From a checkpoint of a small transformer trained on Wikipedia.
Size: 13 layers, width 192, MLP 768 tanh GELU, vocabulary 1070, 6.1M parameters.
Each number is 50 + 15 x the weight over its row's rms, rounded and kept within 0 to 99. Layers, rows and columns count from 0. The size before them is the row's rms in percent of the matrix's.

# up: layer 4 MLP up, 768x192, rms 0.0494, rows 409-433, columns 64-127
# down: layer 4 MLP down (transposed), 768x192, rms 0.017, rows 409-432, columns 64-127
up409 060:54 54 42 53 46 43 47 60 50 40 30 58 62 67 57 69 34 44 54 50 44 56 68 36 38 40 37 56 52 29 54 54 55 53 67 66 65 72 57 63 47 54 77 35 56 99 67 56 54 67 29 68 81 42 55 29 62 36 39 72 16 53 43 16
down409 075:35 40 59 45 58 60 68 37 55 59 87 45 45 48 45 45 50 58 48 60 60 43 20 68 62 59 50 45 51 83 49 41 49 64 46 34 43 24 44 33 53 20 34 77 48 00 39 51 46 43 61 46 15 64 43 87 24 53 55 30 78 13 63 62
up410 042:57 19 24 74 62 29 27 57 44 56 50 44 28 52 28 24 44 34 17 79 70 47 49 37 65 51 60 60 36 34 68 46 39 63 34 58 45 72 69 38 49 54 55 58 49 67 30 66 46 62 31 59 57 51 40 52 39 75 39 86 69 47 53 15
down410 040:40 34 57 38 36 51 81 57 69 34 53 66 63 29 85 68 56 70 69 23 48 58 53 49 35 37 51 29 66 44 43 52 56 52 60 46 41 37 32 64 67 24 51 38 57 10 75 41 41 47 54 46 54 47 63 50 61 40 88 45 56 62 49 66
up411 064:41 72 16 79 64 58 69 37 72 49 36 86 49 65 56 67 23 26 45 35 36 59 62 76 49 54 86 52 44 35 74 57 44 60 32 19 52 37 37 23 36 49 45 56 72 66 74 48 60 30 46 44 30 39 86 52 51 51 52 13 58 53 34 48
down411 101:63 52 74 34 54 32 57 56 31 55 76 00 64 49 60 33 66 74 36 72 54 46 40 44 45 42 50 39 47 71 35 30 50 45 56 49 49 87 57 46 56 56 53 45 22 28 29 53 38 52 39 61 59 48 16 66 47 63 55 57 42 71 72 42
up412 132:63 62 65 50 61 67 27 62 46 55 37 51 42 41 29 31 55 46 30 32 36 35 59 63 72 66 50 63 40 52 38 49 60 51 59 30 28 35 22 63 42 77 45 45 56 37 53 34 61 50 64 68 60 51 55 71 61 51 62 56 43 80 34 60
down412 102:57 52 41 50 80 47 38 33 54 54 43 73 40 39 35 55 53 19 36 31 63 29 63 58 18 55 71 48 11 47 64 51 38 67 67 38 42 14 46 52 56 57 33 68 48 46 46 42 45 58 53 54 52 51 53 85 59 59 47 49 45 99 34 48
up413 040:37 43 65 51 58 57 45 82 71 50 41 58 54 19 49 70 58 45 56 67 42 59 47 52 52 55 40 63 46 30 76 61 47 41 57 49 50 53 54 99 32 52 64 47 48 64 57 55 65 52 53 50 57 47 62 44 53 90 55 42 31 53 42 20
down413 033:49 36 37 39 57 41 66 17 37 28 46 42 51 61 52 51 45 44 44 67 57 35 72 57 38 42 58 02 81 79 36 31 51 41 52 41 34 40 48 31 85 47 43 61 57 08 41 27 20 42 41 65 52 54 37 62 53 58 50 59 51 42 53 83
up414 189:66 26 44 75 48 32 56 32 84 40 82 59 35 71 54 42 64 72 40 68 32 55 44 53 53 46 16 51 24 45 47 45 46 58 40 32 23 26 54 57 36 50 25 39 55 37 41 60 71 47 37 59 48 35 69 24 59 62 99 65 50 54 36 49
down414 134:55 68 57 54 54 45 41 58 56 36 77 55 62 38 74 60 37 35 44 34 66 61 80 60 56 44 58 48 63 60 39 50 16 62 33 50 24 45 50 59 41 57 20 46 53 49 63 58 63 57 39 43 14 44 39 76 63 59 68 59 60 99 39 56
up415 062:39 66 56 41 53 24 59 47 55 87 46 48 24 52 59 58 59 33 54 38 29 72 78 33 51 53 59 51 54 33 36 36 52 45 33 45 76 67 62 31 57 55 50 49 55 70 53 52 70 70 53 54 63 10 36 51 48 54 55 49 33 49 42 67
down415 074:49 49 51 49 54 73 56 34 53 11 45 63 66 62 35 33 45 59 53 52 49 10 20 54 30 44 64 41 45 87 49 50 49 59 63 55 40 22 56 49 42 52 49 56 48 16 58 48 34 50 51 45 38 79 57 53 58 63 43 49 78 48 61 42
up416 042:54 65 27 68 51 00 74 61 50 61 47 45 47 61 30 81 74 44 56 59 77 40 39 55 62 47 40 70 43 49 42 35 59 43 65 70 42 51 46 55 62 51 53 52 50 23 61 22 42 67 38 21 45 74 46 67 49 64 52 45 45 56 48 74
down416 038:58 52 56 47 34 64 24 45 78 62 60 61 43 45 52 64 42 63 42 55 39 60 52 41 18 45 61 39 43 49 41 91 55 86 51 49 61 55 62 59 47 36 44 36 54 99 44 64 50 37 65 84 59 50 87 25 69 41 55 39 47 49 52 40
up417 177:58 59 49 55 67 50 21 36 34 60 40 62 30 41 25 51 52 52 35 55 34 64 42 47 90 76 35 67 40 28 39 65 67 49 79 16 52 43 43 36 50 61 39 23 53 23 48 40 67 49 42 45 62 53 57 27 62 64 70 58 54 70 28 71
down417 117:65 19 28 51 78 59 26 27 68 60 60 71 37 49 40 37 55 51 45 99 62 66 32 60 54 46 66 45 65 69 52 16 69 46 66 59 61 57 54 35 50 58 49 52 55 45 51 64 37 57 45 49 55 60 64 42 52 57 65 52 48 99 57 29
up418 068:50 87 33 44 66 65 20 35 39 69 35 83 42 40 61 47 25 38 57 45 82 62 59 54 52 45 58 63 32 45 76 76 47 62 64 54 43 70 49 46 36 56 46 64 57 58 73 55 57 45 54 47 46 34 60 34 66 57 53 75 69 63 51 44
down418 131:48 31 59 47 37 43 78 58 74 39 64 07 60 54 41 48 69 73 39 66 44 48 60 62 43 48 53 41 74 42 36 13 55 53 42 46 44 47 49 63 69 28 45 46 40 30 26 58 67 56 68 45 41 48 51 99 34 45 65 36 37 67 40 62
up419 097:77 69 67 43 57 61 69 29 41 58 65 55 63 45 54 52 38 59 75 50 69 61 29 38 60 41 17 59 55 52 38 49 59 57 67 11 63 64 61 59 66 62 66 62 50 40 76 65 53 50 35 66 47 58 45 55 31 56 64 30 61 42 24 45
down419 119:38 23 56 57 55 37 61 57 49 35 40 79 59 75 53 59 35 23 27 57 64 59 61 42 29 42 52 53 55 72 64 37 50 48 48 49 43 32 48 59 30 27 31 35 42 27 41 68 56 24 46 54 55 66 45 48 75 59 40 57 41 43 52 38
up420 040:56 75 32 36 74 69 49 52 46 20 12 59 49 75 47 76 44 50 57 82 65 55 60 52 50 52 39 60 31 48 72 67 50 66 67 59 31 62 28 56 50 58 45 60 40 51 49 30 38 51 30 54 58 75 58 47 62 45 51 86 42 60 41 50
down420 040:40 22 44 72 42 29 52 41 62 77 99 55 36 45 38 45 47 56 57 30 40 28 44 66 35 42 53 41 69 40 40 39 48 64 65 31 58 50 46 67 50 30 40 47 67 60 67 70 69 52 72 50 29 48 73 46 53 45 64 41 46 38 61 57
up421 049:50 75 64 44 27 23 50 67 58 70 61 60 31 28 52 52 76 46 58 26 60 48 34 42 55 50 60 71 49 56 40 19 57 56 72 48 53 40 62 57 38 54 52 62 61 32 52 33 55 61 60 26 39 34 77 50 57 53 51 56 40 48 47 70
down421 051:48 56 47 62 80 66 55 39 49 33 25 10 69 68 44 64 34 46 63 66 56 35 58 49 44 60 64 34 60 54 64 78 30 40 12 63 52 41 44 25 55 50 58 25 49 61 57 58 45 39 40 67 55 48 23 38 41 52 63 53 46 39 67 44
up422 066:29 47 36 29 54 61 43 70 42 45 05 60 46 58 68 83 40 48 49 51 57 58 62 53 44 68 72 59 34 45 99 54 51 45 74 54 68 64 45 72 26 54 59 41 55 36 59 53 49 24 43 35 45 47 67 51 78 53 45 78 54 53 38 68
down422 098:77 65 39 75 47 29 54 37 68 82 98 37 56 42 30 29 58 58 37 47 52 50 48 57 48 43 40 27 53 50 14 40 51 41 42 58 12 46 58 43 84 51 36 68 55 53 43 60 50 64 48 68 50 40 45 48 03 66 57 62 31 51 62 53
up423 064:40 43 52 54 50 17 45 24 41 27 62 61 73 45 63 50 36 61 77 00 39 36 61 70 52 43 29 39 52 50 47 60 53 56 35 29 71 27 31 51 42 49 60 42 70 46 74 29 55 49 59 62 36 57 65 54 62 42 48 49 35 53 48 63
down423 071:66 71 39 48 52 71 68 80 62 76 64 53 49 67 29 49 60 45 36 99 67 70 19 40 35 64 52 68 38 60 55 39 48 44 49 62 16 70 62 38 51 48 45 60 11 80 30 74 53 36 56 37 58 47 40 49 36 49 43 40 44 46 52 38
up424 050:36 34 53 64 59 37 56 74 49 65 61 42 53 63 68 19 56 57 32 39 18 36 70 84 56 34 44 66 44 55 71 53 59 44 17 43 49 78 48 64 28 47 57 50 64 68 44 43 67 48 35 54 44 42 40 63 40 83 60 47 41 53 48 54
down424 047:65 57 37 52 41 63 56 31 63 26 46 81 53 49 50 73 47 48 56 69 47 70 34 10 29 61 69 22 71 44 34 50 47 58 74 51 65 47 36 39 87 55 46 57 21 26 71 68 55 33 61 52 30 55 70 43 74 42 39 61 42 61 61 45
up425 133:52 55 34 59 72 62 41 32 42 52 57 50 45 53 39 34 36 38 33 40 62 51 45 65 81 82 65 45 16 27 32 57 67 60 70 53 38 34 34 50 59 54 51 54 39 42 11 53 46 63 57 44 41 42 51 48 47 40 48 56 25 44 29 67
down425 120:48 61 62 42 49 48 54 61 41 47 73 41 64 81 55 72 52 10 49 24 52 52 83 60 39 26 56 37 66 85 41 33 70 67 20 59 69 58 70 46 53 61 49 51 49 83 40 44 58 33 60 58 70 57 53 59 41 42 48 36 57 91 79 39
up426 152:54 56 55 47 51 63 34 47 46 48 50 66 54 44 50 54 38 21 49 30 47 25 63 86 56 53 51 55 24 48 58 58 47 47 45 34 33 40 24 58 37 78 43 70 76 59 61 30 59 30 58 50 41 62 58 76 63 47 74 56 41 82 35 58
down426 168:53 58 48 42 75 55 29 25 45 50 47 81 46 49 48 66 45 17 53 40 63 11 55 72 37 49 47 57 31 45 59 66 34 65 46 42 53 44 36 61 37 56 46 81 67 55 62 24 61 54 54 46 46 57 54 79 71 68 49 52 47 93 46 66
up427 057:54 58 35 57 64 47 22 48 75 37 37 79 30 34 34 47 32 42 32 54 69 70 83 47 51 63 68 51 47 34 64 49 38 30 48 29 65 28 62 69 39 57 32 49 75 33 73 60 82 61 24 36 76 34 50 49 67 41 31 63 79 52 41 36
down427 077:38 52 63 42 56 47 86 48 33 52 65 15 69 60 82 47 64 66 46 39 55 32 18 61 27 34 37 33 52 62 40 49 48 38 37 51 42 63 48 32 59 28 62 48 42 56 25 60 20 32 59 58 33 70 52 63 14 60 82 38 26 68 65 46
up428 061:61 45 22 40 49 16 41 63 53 48 42 56 50 39 37 40 55 23 49 52 51 36 65 49 59 65 21 42 38 53 69 61 49 37 58 23 79 29 73 67 48 63 61 62 90 57 68 45 44 35 40 73 21 72 74 47 74 50 47 40 57 48 48 36
down428 081:40 38 66 49 59 72 78 34 64 48 45 45 69 46 56 49 65 78 57 61 65 61 22 56 34 36 57 63 55 43 40 39 47 37 33 77 20 72 33 33 44 23 65 18 15 48 52 59 55 45 52 36 80 41 30 62 15 51 63 52 25 73 59 57
up429 177:53 60 58 35 49 67 34 52 56 47 60 65 60 46 45 52 37 24 46 28 37 30 62 84 54 50 43 50 29 52 57 60 49 52 39 38 28 34 28 68 40 79 50 70 80 65 58 39 53 29 66 65 40 65 53 75 58 49 64 61 37 80 37 62
down429 136:50 56 48 40 76 46 24 32 54 50 54 89 48 41 62 67 44 17 54 44 54 09 54 69 38 58 53 58 33 48 63 67 24 73 47 51 40 37 40 68 35 61 59 67 70 57 58 22 53 51 55 52 52 67 53 81 74 69 44 62 49 82 43 58
up430 052:54 24 17 82 29 29 47 51 63 53 29 53 60 24 43 44 37 48 24 25 71 66 51 56 51 47 65 66 41 33 59 48 58 71 51 54 47 49 57 41 75 53 28 51 53 60 60 75 63 39 43 68 64 26 36 40 47 68 44 73 66 48 49 65
down430 053:46 53 59 31 60 53 37 51 47 45 78 34 44 56 72 44 63 60 56 70 40 18 54 35 41 49 50 36 62 61 35 28 40 60 50 44 51 49 59 32 19 39 56 47 46 25 18 40 35 60 56 41 42 68 50 75 57 56 67 36 49 80 40 38
up431 048:22 18 34 67 55 48 42 18 67 46 38 78 45 33 43 57 45 53 77 21 34 48 90 82 56 63 89 61 50 58 50 47 58 66 28 17 73 30 25 68 28 50 40 62 64 33 66 58 72 63 67 41 48 50 81 53 55 47 46 43 25 52 37 36
down431 059:68 72 53 17 53 45 62 82 27 39 74 14 61 61 56 64 51 50 31 80 61 65 23 31 31 54 26 34 54 59 55 40 44 45 48 52 17 67 66 39 68 49 64 58 47 64 25 50 28 34 33 43 56 62 22 48 53 61 57 45 47 73 69 36
up432 046:51 43 03 70 30 22 70 28 58 50 45 46 57 35 40 37 61 43 56 41 54 57 78 28 59 43 65 60 51 41 54 74 51 61 54 29 62 15 65 28 64 56 46 74 58 54 63 37 32 52 65 63 38 72 62 42 50 99 53 44 46 46 50 78
down432 048:61 49 65 30 63 51 28 75 50 50 54 43 43 42 63 54 50 46 42 72 53 28 10 68 15 50 51 46 49 59 57 24 46 40 32 64 51 81 46 49 14 48 69 12 41 47 25 66 44 64 33 46 73 47 28 57 43 31 63 70 53 60 55 39
up433 168:51 45 51 42 55 44 34 27 73 13 37 47 39 46 10 23 57 63 27 52 47 60 49 53 68 60 55 53 22 36 42 50 63 58 65 67 16 33 56 60 47 61 33 56 48 36 78 50 71 40 61 44 38 39 75 63 52 47 93 52 43 76 45 63